{"n_layer": 15, "d_model": 256, "rope_base": 10000.0, "attn_scale": 0.2, "extras": ["some layers without attention", "local attention windows", "shifted keys", "a norm on each head", "value residuals", "an embedding shortcut", "capped logits"], "init_std_up": 0.0426, "lr_mult_o": 2.0, "grad_clip": 1.0, "doc_mask": true}
Each number is 500 + 50 x the weight over its row's rms, rounded and kept within 0 to 999. Layers, rows and columns count from 0. Numbers have three digits each. The size before them is the row's rms in percent of the matrix's.

# layer 7 MLP down (transposed), 1024x256, rms 0.118, rows 148-175, columns 0-255
104:525444433441428482456541458497498460495502547553459433534437465434495620428599515624538483479490478465496488453506542489576505570516507503500506466588413515474438518497534469516574546402546472549437483530482492576531534495499503558532591519540466455468529510459534447499471576406603575422497425510541384544513489492508550514591387566482534475552449467555514565509551518400523440428553475517596501456463444494470552533493534522472525579455471479575501489557507475482560460452477482506432415438506467535529508467493468491438525451504455478442539481457426487564573402544585516480511571482487454564565513537588489397529444556511491463491542524426555430547538562581474488554492452492376442468438460446404419576484512520580449593439463484406571545477418521494453504437569489
099:427528479440470597497488510489455463388498515518522510415522503606473462575454524498606530555537515506533531508457661460544549490579500518556464610477467517420394547519357552530519403547457538474480469433481477488498432473527567506506439549555529543579459448509464556471502469444578585415473473483399515497345426497529540503560587532455533537563566538488454510576480529491498496387522427459471388538481473532537444485455485562472440513528484427460481594416413483454531475436636499415559448544562552423529496473464521526487558541475504537509391543459472524522494411469515477533549481539460451507580492469488442508489466424456534468476489552560542450522565545520437556534538461463451485459508510524553493534505491462541547532455457448517516519508518602436574493510514492
091:525544537468444572564574519406503389541409595495496496485470473571441467471519421464428592529518497468545514573473467512604502503608496555553579569473584533521498584516475425509514500410495549543444539526547594497518448448409512431518515503520556535494440481511484495447581558524528515491531515458519461449569586559469539475455407512511469505508552401433577435541531605532438552489547472459512491532573464531449453476535480473429591508515525619475554507548483465519551541506531472508502485542468572587506576485434512544545541482472537549555460498520434557544539476549555468485446497502593357459488472436512491553428552570524509542494582532396500535451550468549470470625482511594528438506523493472510464455598506486575451528441499579538544503515413448504549438393433482
098:535474490442535470450517503485516498516558449629535480402468491479548534425599371458552530468458564420460530504514520502469491538458526558528492456501498464484502492418433495462516544543465584486519479519502502515589392464649489504443544547568438481516433593482549559473455527551436531479558476467533556470445418409441477448433457429539503446462474525464492507456471504453513520360486556391417477508406438492421530473423586560545487458483498469570580614535525531498482633558530482492513434445515530577507451481525570572535437575407559513521531436564523503544479530546505563547526465529513534477492514549488473624493575441594466471465417520452407476475479450443471552450524563521513505590462526595550496487481491465543585487483471533463498522473461556454439539498581494
097:544418546450579547506504575490439531527485399473482443577434469491532504523553478386533511454498512517487455423482620586509564509548553404559506526468509431509533435531478483501480504463446521478541461579524591549586496509465513460545480514474456460454450480520451438502436452459461496452551548567482537502402561459508375491572394469505438460493566462448517483483527460562597495516578515422522552475484578439535556429588554489537570570416491558495473513495561411520563508459498541554472451525574567500487535610508482497528426527436464444552510466471539501531524554584501505498530524411520483555538540501553541488461471581405447473540577547413496516429522432476455525444508475501439533597505526383471652434545492469498444549461486509420456461480521476485426439541455622
101:529509505453565407468569439516484483515484538465536419445495533550481529476575514574502432487474557353476465439477474600463532464474532520490521488505463419603526538485515494505473473412620390509413448506489528444479562542593462418513457579407419510499485432452445519497405558452512491418362509430485486645411442498477494469534468451512513428523474529466492540451498538568479534478470524503664531490461509464433478473595501531531487485482554520538419405506470465519572480470566494558553471430498566559426513439442384547471541465554468469467557500521485417505499480441524544468592511533519559472540481448543507527561519486496447508522565520577492575565425505555510484494550514512467458534564449520476474572563473566528483499488495502469537506353462563484458467619489488
097:480650541517591538507424551447512565489499541394533499543477465462482473461542429468487475501482477551424511463500557419442469607435450584430449533576568548484524452496455529509552563555500467478440445494515575570549423526405529489467481449453470510419510584447521425468482524558467514525508492541501434611463592438463441494471445521564457519450586538493546551469533494515535434494489439524443533515434420455527516481503406457516548510532514431500554555462390609551485465508503507425482473550474549570471557437495476568556510554510528586488527575458459491496599523490531424394490508493500457485505472505594491450521447575416583483529518463536389484503529514525559562515545518398531539496500579454625491539410481444577546519417528500498506403521539471391437476452528514
102:436480529534506496513481416409500424467471576576535507547471518494474515531515579479388461406481512494511433501461522468529467433474409519527532447463471524481536528489498427473474535561345607465521394501462606442485493461515518504474540383531558549483524446477454635581507500413433568486532441504552603541558496561454523522473502507445466406540488448472426453587444479554416467565479497501425521543445556568484552497532455503481449488404518495422516484407463539511594452431476509544511461517459459523465578603511494586436505497554571503483473569539501543469557476579505515546589537498434480545447475503499552431526510513477487561553563467493587509446483465479500544505608508474472444547468548483598557545522573537455618564570576442497499487495415589495559476525502545
092:532502482582477495405610525449478535589554526431514497519414554536482505498487391568451482449478525495574517537588528512540497455491497564495530531586581450453443451487493456548583532548624431529533441405539419492511563458472380474532550487512418552512465508481502532465490516549501616506468628480399468522468543481521508523532424508479571464514428534467518503538517506469522465499451443533445568509447508551508588482395399511495504464562463551517624517474499514533535488541492489566505500365514535503482479501429547410401455446561517578446548431530547489555505484474462485526545477562516545439458503463525536451551471583447475585482519464440448485467571461491487558487457558511584441442511466463516595497432593598517515432488535545389499462482541501461498347483483461
096:486620463511433482586550504501446458467502489533413474575445451517560424552544455496451473465488548480521546493575488524419519482541537466499531443400570550612471433557420598488509518503491524537505428534405368434510427465446506462543564424469522494478509537454531516498495512455501534522516521515484526442434492352522452534481481424547430501512506480553552498460497493583548439403442472496534578445419454462424534513400470458483454460404450489507377535501487485488446543526542471530477511497425428546509554479493414453540546419565526614530510431577494514623477526491531505489459514480548603485388458445560544535334459464549556486511522456544460440479451565499490460412467489447485537569575474529546571564467497467458490544435477511429454489492477528519515429529470479
102:590486459434387413596469447545535602508444596443457536448516511467519481518511536405533494568460539504425435511499525465467585537629481551498533648582458447546544442518484513565453427492539493480471439421481489527427497529517515507534580470558540479588485426471492567449534404478475567587579504460417473563496472469532509410474454519539551527538468511443546486521524511542466395434500520455426469515484568478505517521502561427458482413554463500524547579558550437566580486435579490482520534509475515467603430543442456494488444497434536486440461479421552372566570507500526548526468446545555513541542485473569464457589492523480557445405610553573556490489518507498531379431552489499521510522481467455544515504510515439484582529437526492522477449516505537494497446537509601
093:500519490415584484502438511443532539499523503503513472471436479465513497513543423505480531506456442568478464564550569586449500473440489508513634495475506564489530600509513458517491519612485555500419453551473559581457570437589528504509567482526443466533415508496520514514467430454433499571545506491570548393479440468435397498515453553530446484424461499493517443570492493435508543518552477581551425465509437519543470495548440418430585448482551436546529473513469518477416544495460518510501523470506423584606499455507431537477620530558500387537491506495614507487565523515417414521515489451486459504473488545495566524539493494534490575493510547486458501435413463522358400536601478448524546489507499385535463505479485427637475606505554503486588387479459486443490512404505541
099:557529497422510568483512493527548403438500547540567507557589537444541478520523523432511534528517473471480508384537560615540492503421471452494573527452413526432527455479556462494594512611568499516554470450483521497461503532530494541401549479442483558492466495558500440513431462479448553330461401483474513519533462526466437480497612492531502528550516401459558516462558441538528523532398530485527451561488446545474438466527580530425577499483539513475468585501585539504457430614543506558494527567507508479513537464533490488577523419429522578550524603514488588525492465596453423471560412428564475550395416495497421545490502520471488432481505619520494516455511451475509487577488462417516524502513560569526498549455509479616434519460405526432452546539572452534490504478533519
098:431538439554468518483508416496531502478546495556434506402539530499489509392536563501481492566545484474539581497516434450462523488435462533431467598500420607516485525580456551486490487524481464529466509528514563437419489431610464387562509470530538466546403498562552553520495453444453545501481557534493499510473479433404455445554509435488480511467538508573448440390467413414484497552581540441520565479513525488487459506485428455518569558498557567564664490509525442461579479422608585481557466405549611561507608483512490554535402471473513558533504496524527551585445528569466497481499523433356453528508485491490593519423522522507618409507496487556503531491488465545483557544485512543497465452497419532440586514435528503504447502564453501584535486494474473466505504505440458
101:351499589456492533489554522561505456490549517442500443516483484451497446463473553489482531478416508472434481506472549549530489485516513570477416520463462410418490524490445528540514535481472602568456486514571547502559467516528481481562476499444391452419519488505482463455536507457472553544495501514508522346472531482582513489555447491510573488596456545539530594488538464467527483373448513461482351490478414521551440554450514499570457522506573435464423506489414521540455499388463484508524565497495502554454577464561513626494469460439470596409528528520522576575451527520536437557512481432485477575503525456525573424453564547487535494459576439458639460518543530514503466554534506440449579606560452497565408531523453524507533454521416532505457402462451571425500565494472518
097:590550477544523522437423469547596548447552560425477538440610500505563396539475491522517575427464419493520480483530562500507427515396513459506534529541550424559513501482505470464516448547455474498572540508515430482538521356594518472486441526520474480491426538446522423483580472613511398487437503532485460249507533435469561420507522514495462453561488473512503549524507472548543570534545526542479388481467480437516516447411501480424511486550533544559488463515479480527471527408533451584520458553508471499539513441460471487521439541510484556544508546522463609485485496463502479474475550476420455430511479481559484441458453607488579493532493485580541545542457542538489400504514517531374475506396516457547488489632443444405484563482493483499474524475461468458486503461523459
110:472555510544458501568447501547464490516444441427524545474625502460509505449467493568580455496546488465549500635543542408484619538465480452519535472448503561580487548577546447427475493530524537511429511590461599501542488458619561471540464496444441606493620565522481527506447407464505450517569480545576580597521457440489507499541542410380463393524494452526475504560537485418564516515524615511489486463521519429492493415433526547465487507490508569421499489471490464440545500524535481471502515499536596536455496529490500530590536527443535465481515528441498397506561413438466569553457516565571498483526553572576517549468451451495532483444527535542488533451520517466494511487535434563455505540477488539500464593568387495485584465453565423533467518496572488464603411404517488
104:541542494385571516534475430391412542534461456464438533543489482564435593508536530468499472450528570580580499511467573582480462539510585633531527575516468499512519486505515565432601549605506409524436574548436486531443434513487484524502453513472535489446521528455482512401451603425561463479454509426492462483531410455449491492406519596481462494565562520598583543407494517504479549543427523456541497507519431514509506659544456530501393587486464594520468534481533484447589511542496561556434506453488521504448416451429547538398501441473516527527528496449446469527543421438501507460513506523502495463536495539499593445566512391497540570543495550570488480506503549510401531519516527450433502512489524457491504532523567515483497515563558488505591448399533487510465523559460426
096:568560511524548524614534602542494440505495574443489539534448448474541519470471521529545483478500523475487555497420555476433393493608581524526415516582527624505497552555459508606584467451478496552559455430564475539468546539469519489507517454556503540463499373451487497480641473440518575511527407522547464474481548472469517537510519518555567547482546456436514606576547432601490533510543425455525576537454550469453434458517467461410507470521488458477515457512560514469569456444547422555517538563531434441456425485478514548475474479529589537469418561463528475572643487463521560489563525491533459388508435531556459449524586596501523532458539499543468531474444436498513561501563456526415423498529539575582470515431555511577503462490494590438502447524480479551559465496554521
106:491534524498491436494558601547456519399554472473435601522513422516461470572438507513499573496430516563473498487482519438553533450538468458520507550450554489512503486451439475553487568468446408469422388443534427554477511403471529483505515483490456413517531485553527499541600621560443450556494475553552441495538541497474391556538405509505515531464529458469513597522503484529506469473453502512488517526522440472522485427539513474496590454445436576543545377400530507498501545544524517635624451486499432501548575505489483533491512476526495538594499426541547540499500521511489521517548545503488551536489435428567545494494451474536515460578455491402522588351522473421502505460546493558405513582511366442395487489531450570411439540426483441484471532389506536486458476528482439
104:518505514500462442533416483505516422449592518433441409570466497508459498571501464475443532464467418446436482437486534404473477433509508519437479541459586590530549540424500520486547557492437495501583504491506531447414537491478453559445460464465448456504528466515588526480463520473486466545504533494458517459547526461531472439483598553596488485476482474597440523542500610556447500467516496467480440612484491534475442498509437432449562445563433527517508576436412457402554517550547432496536442543479495491448402551610492533540413453641532496449519466583528490468467515490483443457548488534434496491576547514602540438482521525440550540530522499548577529474510589459569558589557478553397516484545514551510374567489519608514525529501586514581567630511569556461510505513436498
093:546486517485599510490499528485513506492435506458461475532516506480576510522589571438532550391478471525483476424490421544485576571530439521542512473509555539450490358494499562577476565522556478442498504404513460516584445376468481507419523511453439510493469507533523534519526481475504528440432490470514491505561527525539493489606502500444632474558590515449562490555438461570514484496535491414594489473549482452388404497520503503393531587490450489571556496455618483524506458404562430490597483564486545498447507513500537453430483567569410454509549484501568383498451422453505521550521475495580549468590566428488492562500445522522503573491495417449475501582514452483454493547580551524450505454514515437552495507454494463457516650419400521491583504492572553524463416512484529
103:504400537369469490477476477506419481520501529503570467464571519486494433477384490508515538500521664503580381533497511538574431502489576502510543543561491513527442570405517477544419493543464579561556556482537461521551461525547501369483504505479421462488502500479501420543472558518525539610463520529401551530534498491534463524469527463484475526452550535552569580548555490469448543501409532570503456513536522578481517493523507514496517531525484490456452640455509484616444527460407520569424481468470486412519603422408497503450544546567507437472435459549528495464433492508486538553495592463495483486532499600478557574455506547474590627375478485522540446481542525433483515571471594510428525526439455475572461469377502533478555478550509507548542450506497564449461504520502487
100:500482490481446496474549487510448456471441467532528573493482527471500551476580455482538535532508557491462439471554520469485464432536518537528502540467534472505479439521382449445612443536513503453569571522533506485500502592437601457494526497507458543550571431443477468402504458447506509462446450513504486499519594574479490526527517510506500613510493522542429469513391504558600471540450485487429413519458442505460514569538485457533626448551586575416587547470634510522478479474480475431486457446466468515433533560480445514613493468589551658546519454453461411459490437450528454365485509432524560495507547465489512534323543447491558530485547497520526569548473484446447581504494445601470496551627408485555471509467470456538579418482558521459503464504504504468521537449507514
098:443473502531423499497427485574410583489502443508486503543466517477367501456476506594494461590498518479529505465549563493539466496519469466470433435475511564502522430504582503481559458528474465457534544585431440458516487418516588535570566462502529425519565478506477489589504583500460550374581554517497552463462492466448472366472483395540527524474605465549472477548515509512510559510437432498460619422514508558446419542479499472395543588484494569466477453427419452576491452519554408515428506450558477465526533486496503501501536490523540368447426443525521487565475448444487462509537488488518481444524437533548495441452399555461552461549485497613484427516499629524450496579465587361508517497414485491556451519477476500499434521607463473471542473543546496508465509473423536
104:456518504480490461466433517495523511640503502541533524483537536468502487637459533449493507456497556461508494484549462466452445506476522571568499447593468545371463465480517477551536549535435461469511532459409554510509519490471579536456479583531552473566498533425525467478522551523586577454485603488446420495506500555537524529574487448459542564578546497433464520555457450522580487529574524455507554522509508492392434526347601489513515462566506417504498447517547463468536529458445528496532566416499573491577431475604567455588501537492516477395512469584484500580543499511481438555505458508528531509597499478632531524495448571494471446445482559488553509537519474408512540528445540451368475469449493620513551425522473575354488493531490541437491441554579497485515414520457522
099:509498590485458483532488384562413463482463544499417437504498502535475525541577530322485477536454497493482549574559492437529518535489444513519540426536531464468489424544570503494565438491513453508408564543495499443447596420512471538409475454484471450568595436583604511578519491463423467462625503526472577522456572459531514505432415498553499571415541536518482489526475540436579444476456450518484559528546552479502531487575453616511434523535495510478409507514540608405476520534481534488505473558514395511535554450480488542518494534536524443618427569426440427523562526565525448580551550551406517551534497463483481491461499489490556449468484513436506389493474476519423510597594530520405538478445425428498466561533476499504500478478535518494493481495504522554549444549534408
102:445504459480480543565457528442421563525527515537446508404529497439530463506472519515472467425493560472422583433453486574602600554485509498422541470519517585437562598606497483486443522515511402462432523650509479478516510526626407447515454482494476432561451505403519552381516526537533443540562496437547506485552456494445521458491521459502487508443510557461556471445528478504482493505440479520489474411532475463477472581501454578478576466470453418464503450546551509550444495483499533548519510500550540514433453489497493443453547516529520519494542435464520494480454605512594480506426369541554475565490574456530499514534485372596569452511482519535554448471549527546399460462495518387455492498564549547499466579509398560442482472486484411500482531466581526424510465552636571
# layer 7 MLP up, 1024x256, rms 0.125, rows 149-175, columns 0-255
101:518526495541537473521489543475533543570475535546438441462474455497466431543514520471467508426508511495609477576534404520459424479490491462517526418443502545501456461450585587547546535527602530591464552502520554545539451526495506465463423496509556440409538590503457521486446497537457461445617491548482503503461444515549527486480545546498509480463511508466468470453534430480505433478535557389511520530414503551458539512558521474646460469458440538664513492533487458580485442482544564428541496550557521464525396470447415417567584492560536531567526461500491565454397562506529592654449471477521515524480466439512567466425468482440501404527570405455543515428527495524457460418510510404488457522526436467512555479444551523538557455511430446377518551544481581482554495544426521
088:496484493546497474458389508586541487476515529514513542531518505422566355575415447498566501462443466501520531462476525427468478536482536503502502556531523546521502433463522554419515555512568517470456488464507422439509533514392495466440499514464464522511437459420511572498508476571509404480498580488505505479420487497435587481503565533534447539490525493515518489452547585472519333528532535536455473463510460522453466454473533521566511522468523450555482582446481525539458396518473437449567542496415384401554478434546383521557391452416459552594534501528498495447466458425452582442539547488467543455524570531499477442517472449462446481384453510482473390490557577547538561484414400454500523441471606390431466479493489505470513540538568464519545507534586549490593504512607518
100:437457503494504593500568425549528455563437527563464473480552422476540476502553518523497520583453560528474522523558551442524508508535447492484515533482511555430570497558500533472485504530558512563446566575513492522524468518551534462496529541384595409456512426540536558472476288412603539575440459500427540487553495506529489512437415367585500559460553517395487499414440477460422507534568531490464453536496512486518502498471538444578482431575550397545459532527495426535522511545527537486499498477430430464433585505449466471501527571459443495505442504558484539519554486521555485494469579548410531577513585518489535503417480573537514573504428579565575467479531522400508457481499500584498458433569529461537468427459571498468545498494550526429480518547529495433380556490485593
100:519475416475558516538524488528442531532564474422514470547558414504519520456465458515429426544441444534461478517554469431487516506450563503529597506506482530554570465477489481420491540578433550476468472507468516482456495559437483476503518457455438576468575458525477489550513538567501509505540488465468515467624446615501542469536446464571482409484453459555542464453427457468540459458484577482501428483542525487379434450621511515512505516594479572470508618477500365512425312427491517419447509546466529513518502458546510486451559552413487413507597430530435514504465490492448480479534455447454573588520570499591557503577501590504586537527469490505468577602507431484430390553454477516498569433447454468445541456488447507572570471494513459537493457528465405504490528513480449
102:488417453546484450473535586503405428415521472503493554498560426521530572506527491415507604415461524529447549502607507580514501475453496516518548503425519419440550542494469493549523485457563453387516574533417455500528471529472508392495354558434519503523567577477454500462492379562441460526520465466614467528494426475484380515511495580511478562484525478462431470504443575567496465506534471467412469504528535469517511501525455550423485540491433526422464505461501546468523595406507524556615446534436528540540506571495474468539543406405498430452514432457501502496490481552677518490431554576535468435468584509550511534481451468491518556554564400536508503473518507518537498439537544471555563445504553507444554582521380548502498525523493552525491480515495511457516479552570447
103:486465564668468475533447586484500496527452495543576497482518530503433515525474494530547441529477467486438539501481504499522516559476529519483510494467524483464466485557436551494592469507462482490526417465533489409479470598511446447334444443567542421476484492465492381488535552428527500543486489413529483690491583480419475492456565570579459501463533463443518526498568570450512403507572462465514519423449450495463574487560451558447510578509483540458590485477530498599487576454610474589545529562432600541445504481470541527537433532441532463511448653404527521472497525514486460537561540469465520482483440463523481535454550542573544429467507528519569559471487553439489472492462463521512456506551419619545526469454537491517449525443496575502472477515606423512556503530456453
105:504543522569509520531497536460501501441515486528443425463485533494538497420477477561514464479547576507422503496515515441464458557505521565496516594519493489538597451516434509538540511479456507401498493484508427480472495546449434566579461433516431461463496531471465543513460527432540595438532502545478502563448409597482506579413538506482439450484547434551442467519516451539402567543417518478511640414477589442562561473448521552535510444481444532453459476542474562496518476446564573425485535485542498485572454584465480631512507542541481525427521447543468536434538517464573543512562554532381479504590539581532498504615497561562524480571620545443478495517425559533496485469449534428550458618486495498397583492491493474445485546471440513522575461466564594585511574460444614
093:496524471414562557523471510474514504466552462485384566463477516453516471483419498504570457538486511507508435512468538513532447513550470405450518476570521518432497454533507509433465534545412530452395506555532559538494527522509473507464511559503497512408572498570452540426544546553621518416526475420544424576432549493511517411545541572408446443534517517435528464538489486408516614446533499432556575501518503517433461606455495514502440492518489549552513430495459416356537588500429529516444518465430513497521456465499546480490485512542573496443547485488440519543593417497538545498473442548409494453566449568419574436510491496509507481500585343439524575472457522443457521530458504532493474557424427540524547509554473547542442603486577484549485583471470443403559516497533376
094:487521523513559499475473589459510442450501516458445463426579511504471474421438533465517516400504512562622477440522514524565565523432561534446533417565435502492526550574455485550488486507517537506457502507470489495501466476588470449451456491590484555483433550575524386509535541532413499502458431437487483459383437586480515523475606417463474531449567437599525476440432483455501503446607503513447494472561514478521549501524541561369567576539489495486544515472515456465551491440446444516504518429452548443431547515566548520507426478551370448466471455490577623456542395496546544569551460430464480572497457509412565521517423442552547515514535556516571486484518514434576508503530471483414501519544522507485498465548433480567554513447597474463594524515413433462561530512512617
096:546524476593530539524488487505492427470523463518545548482525541548489525510506566458569526462538489584510575510649498426515521466546509481475402457456417479425502507505375471611479464440487459480499522454550548512608491455564498463496449462471553561505433517471518585493515489510461405534570554516500478533431524556566497550498534488484546487400509530481520424494342456436494428558505495483443500469516444552588490515433506447528506560438452506394496507539386524495501405472493510470537514502589499579601445477540511519439550579383507475500437424412427554512428462496498487560518491460423493440509454499567399468544508465578441459471435562483471515506617440583506486530430440409483486520466543509522425443404483540499501556503426420403477484413501515492542572439495531
093:502407484414585507495556571558492564532465493444400544468509463537583592522488530473453461599601549537413514481468436431524499515382511483587467491475516420604411472443596544496490548563516438466552440594426447528480464505471509472479483499541413532441534510560459555514473474430480574466499490576460472404404550453502583520539449507523623490550543417480431459544460433500532568536504542506481538458572534520418533549467485539522537526460564523484520464611533531406512543546566572477450631474554491508468493547421443503509443445533489514496507501450523456499413496451476459507522519471520523571486491516484445612580527502588487479530551519460489582506474525482573541589482466447517409543465445487495497582513551524453537368480539480471491435471567553540408462501508553
094:458518464409504544483505545515485474434553398582568436520544525514482421498503456554464463475443500489548417537487524586556490531538551530455511480508499473494503584451538516490453475519529384500492477566605502564464496548420594492440519516534482479475475520494533540590487503509405466433487389458478559494492459561452419472504539547539514452450482550570506429457497499455404581593609576481433494485473531511540492519507461551461579514503511447530562573444508492375502528535497570561510549496401540478569515481512475432426461525431412456490493425566472521459464525514534560441477457545458643606543456511502500565527427467607426512510499458470535428440539454427544520555473494448426475542436495494459502501517384484440519573441401519511599472577452420491531626495527571
106:433475460485419623532492471433546496525591460546581502542519503541440409572542545493552552499465554462445541547462557454591455491506492499525438497415464453484558546484447502469524409569458483575566488501621423389478529516531493489541540505413492501490493507500494416445450521540529547571549455484518473546552525512509552475470405581553491407426501439508507543526524554610492433483488447628505496505422508460465468520492470480492441468486534485636474572461627522427504487444522448512557531448536479532524492536555511566546550569524485488544517390565465446524449588448444562537427384548479571494516536504473449514473460486456473565496541446506473510517452470525421433575435383546521471396481506531472527466492583558438519389547545505573563447543444568516496508467545552
098:501429511480486578424462482633534462434424484562395394537487579515424533509433507482552526485442542415474490516504448485485503456474513508487456489470590533435477506596481523521434470472486519554382547507532449427521494443532434544469520462550473600559500570515519429550492470482427485450581505492491528535577439538433525559510505482413475459555487448550520601497500560509453456587525504479588448502573407566505506450548514500484528576508564485483497471463438550440465558457405548475472540508491481456575501530519410496506481486548473554384485477478405470509491507525514573496564469462425591592601529548470512546514493588448486429450549496508509645530505542459427527454467537449455560484505528527458577449585546635486484473407464567446507437479479538595545537585523448
086:496512527515478474514555543529501430588501510465537550455404506492504492501513441443571452574488554541563417478524524551441463478574498523507551499478603510468461491477472514515590449499559399591504501515529391457557436577478462518510530405518514467462433597491519456410480531487469508420468530403507509586538429539419455492427550509469454493524505492460597437490489501488410439472457432466476563474404535573536536467531501488490564439473531454481424553519630525497511461559476580525429542462488510524589426451426526448454550461464590492487520490585585392547502587536432534540580494415509470410533483493565493528477580497553478484505479546436505460440518484497568343522428516497551458507514570446435438507474583516561532460534487528547611416591537515528406490492560510
106:517430486471517550553454466481472547465436496469557434438542462570503443513449577394480547576433490471437548473528535482488449571548561504542455513496490550527510532495440377560578472488500556544456463498448520471469511567473427525518462532427537551474596452559599585527551478513460497492565524470635483555448531470454501496499426555516463441450486485550449375563509477531603457529520580447463620484528526484528420448411412530549474424484498514436540389558488466508561421488550424377515545453485528487518427590518500458480594533472408509516445431483516482510463439495465473545451518496553474413554566383472518528367454519462502497560505574498477506438487462531545541436521566486416485580501464548506488462436455502417552512585480451543449500414503487529439541529550521
103:519414579473465489478405540447477578503567583623393509487545477435432515455460540483536438524541451511498536488538493429461567552452459403507429598491518466492561534450455491489525579581431502531503511538468475516541490484515415447523542433413472502467538508557544566500490387556503530392504579490482513534540536491456428470465545463585532554515505382540549555488560468545468457566467487557464595450467514474515590451573417582466511547589493427540569587531463433536491471549580453504564445429489532464516532527419504505497483567543480475525465447460467465557590475555536492535507415548487519412556500467539517486459470544546531524501406596454514525429532498520580548452497519458574534385563403448473495519454524467416541568514510496530472634526508482451435518512435567
090:550491461521472446502477537501568506582495515465458471435494439530436526466425559553500479387488507537466449416501441403510530570468562459520490435516573428559571497614434470547507415396505418440524462459541496517480541458461532552515564505478505505478564583480575495405476465597368546531553531468518513376482550448451458466482493479504522614455409440482537514559590496431484467486476496566497473559560495481529498482480520492568538515524554563541479411504436481403556473562466535422476529521450430532639481475496491413453493483464537448460538511575520486540484505550435508488443510553488430594517447607567514579456476428499437455565467464531547457501532609446427563454568529489461519486527619526391538544557470528500519448509517553553412498554493514490491553423478455
108:426596514535602471519476482562597539470514475484570544562461425475533527492445470414529475478407439557453536575571568467456494477486538471492528529554424528473393597544472400456507449518521553428515505567466472484524546475560573484442538583497501507531586512510496504415488518428541518434601498431463515545551527385509461541504474508441496437484567535493467518482524583560378456504539493407490462596609515363467479438522537484514481464488444456503458496497461482490505518350484443543459454460462503447363467448445551493476483539465448510404502470576533586513527481491429539504452410457581544500515440573464490483548432574443458589459496544495362425560477417564469520502473461456523488478603496526505479479528520500483451448573463452536506434494515472508470523463531509
106:398456457455625460423451475657448479442412423551424466479501452522517515533533478501555512544504506523420466538415575481517529443509571438510500432552521469505502473462476461470427440491552474441484525545503573438513470547512499546471473568531457512442409471563497490523448439458438376528443476532450484596517487511474572574494520530525513613408485525486481546489496608501484506527519437453524564485454427452537474517480422501529503541480460607592392543540562469562462499525452445427591454565515507553519503491515445442468499484551476497506498555492525500484538517501552464469495500502516526474520444528555508518504445541487547604392601503565514508448541501579571516507517476459519631563592399532500447468504430590464542429489631446450448543427469572590496464559564499
101:494453469497557445413412480427565527486492455433550483478452580564433473509564488409523467477481407518549512521491537521579582489484541455481466531541510536461509528373456559550526492466450494467561418480467532484542531366498464469466465589493499486470529481433550639479458546490610513512456409502480496531505431614516467436547585448436575556462493435467544485514508583527597480572568523540530508437504570586526470511517555386566531536467584554489527501526413423549610573463560566567485484432456431490429476533452444477417564466516431488466563523505429525567502528496382532476505519500500464430530600493534515420497509452458507539471480417424444552489609431469443506480500530526523442527500425486444516531536455459480432573475463561512545469526570499481472567496504554
101:489442429429496538461459468484527413512479484495512436478424589537553453553523479437502570487514590513508474534543524506500597453457631504490409496495507434569548397524506493453515575524525483562478422494595507488524523501549545538512587507505471491497565510524516487516545567425473441478582472542563515513434525414432477488545509408515527540528563453529535541511451579538583517488443545528452508588561476529424488566463591484528579522556512620537491564502484524524506474503449545587530406577396488511579510498547493466545502562509450545485537480460557465413485503473594476521500511529515538489497489454397536529520499508549472452493445620497479687426525493522508427537526528555564495506512447457521406467505562466529421518632543458471452529516576467449630507422471617
102:455488384475398442463468523547394476430610555480538569392517480452511571569498513469597404504554485519504587558490508424459491538447498532516576466584489509531520517536440511495582542483553484528489474519489526495477552521526422538592498484487457439447377487582530504390425604521545455462476505527480494565441482481526491585444537537503481492510514490457421424447514443454472543462518528549492558466518517547447451468638502559476547586452617484423486578535416562562555434495538459455526429536518433497477496397499475531548603510534545537506465509516478554456500478531480566547517404546506545539546559581478505467502529491489485512435480459560566430509568582496519502566570442547585499455415480502431441461474488550580539557499533453498544569553480544443384522562452523
092:528575537511528643497507442544470518552492447555542576488498541423458484532507484517470482503505462523491379451589434473487493482561474416566467514517579479489530606482461497496381438433409562476581509564467493574537509559353541496543411562399455473503479456535381478491516454593477478536615467519536530420465575541521526532550388513518516530520514472465502486530408424520455488513461551597497614505532529430526420450459481508534526552400410528517496498551428472495470467546512439405493408475483503430481468396503489585523464471527485556489472488549491515557475459515579549469561425440459511461511539469482553533404506493551446524544492560615445445515595518518567536461512552497568572569415534575495492496510565491524562478492521499527477486469533508507455551431475575
106:527489416577459455565518443536572492497559436460445439492557516484482556571461446617440509527537446476555418611524517559445477420461475468471499417519399470403521503498491483453489576513548624578590522544508568505529538471531439499570589465497476511541513544435525492444509488475519469507436488471580472424579498514444521487540562576551618511549543498540468441405461493591509445521552478557508461479458617545475486486438547545624508426493429528540488591598466512529455531470436498470497523549452597611510460510530541568484423538480422440462555464556558525469520466454540529541484508490511460501460559502500400552452511500471530489470584490491510496545485579529559470534526489461487462452476494538452537473599556588511558579418421442502497549637430506574457496481545490
091:492479537508474542371543549475519461407493529469575552525506462409479407514515552533519414524527467547433555452442470689452576501499483360414471543507559459548547530449538555561456483564511488537459443474510483448528488492508479444571468685553495485484494464586542467499490482486444548438464526576563428574531498526589523462491527501491454547500500428457529545591527460590488520460532520479466543519511542489421473543460454454460535540495496571549594522549434402511450482465510490516517542428493480525476475472450420482536445514582591530464476554602523606493496597528439532541520515519444456446511583488566446569610452548482513444485394495477481558537518441434509579444550526508514529470600472563552473476535525567548491554579530505426482458497489460441459518539542483
108:437440464553503516417465601466433477415489556549455468396566382493537504454570556471485459524488489576435553456464566419528504435440488457394509581328599465527504479449462503451461410530523550568503506524472552466508524502482535552537485493564561528564476465507552509435512510523533489554554484427524527471601482484493492497529478483456484530617576518495435422504575541500525480554463540509475493527461475455507523528510554533464447563423435583513577463508485490470493478433562469590588499559445528467418519542565585448411414548469389487416420475397527498565590535497436511478548491460484511536588487476544562545546584505470479529557437605502515556464436480469442554454488503430396554501506500582425471541502401565550521505532484495497500471559448470484471555533499492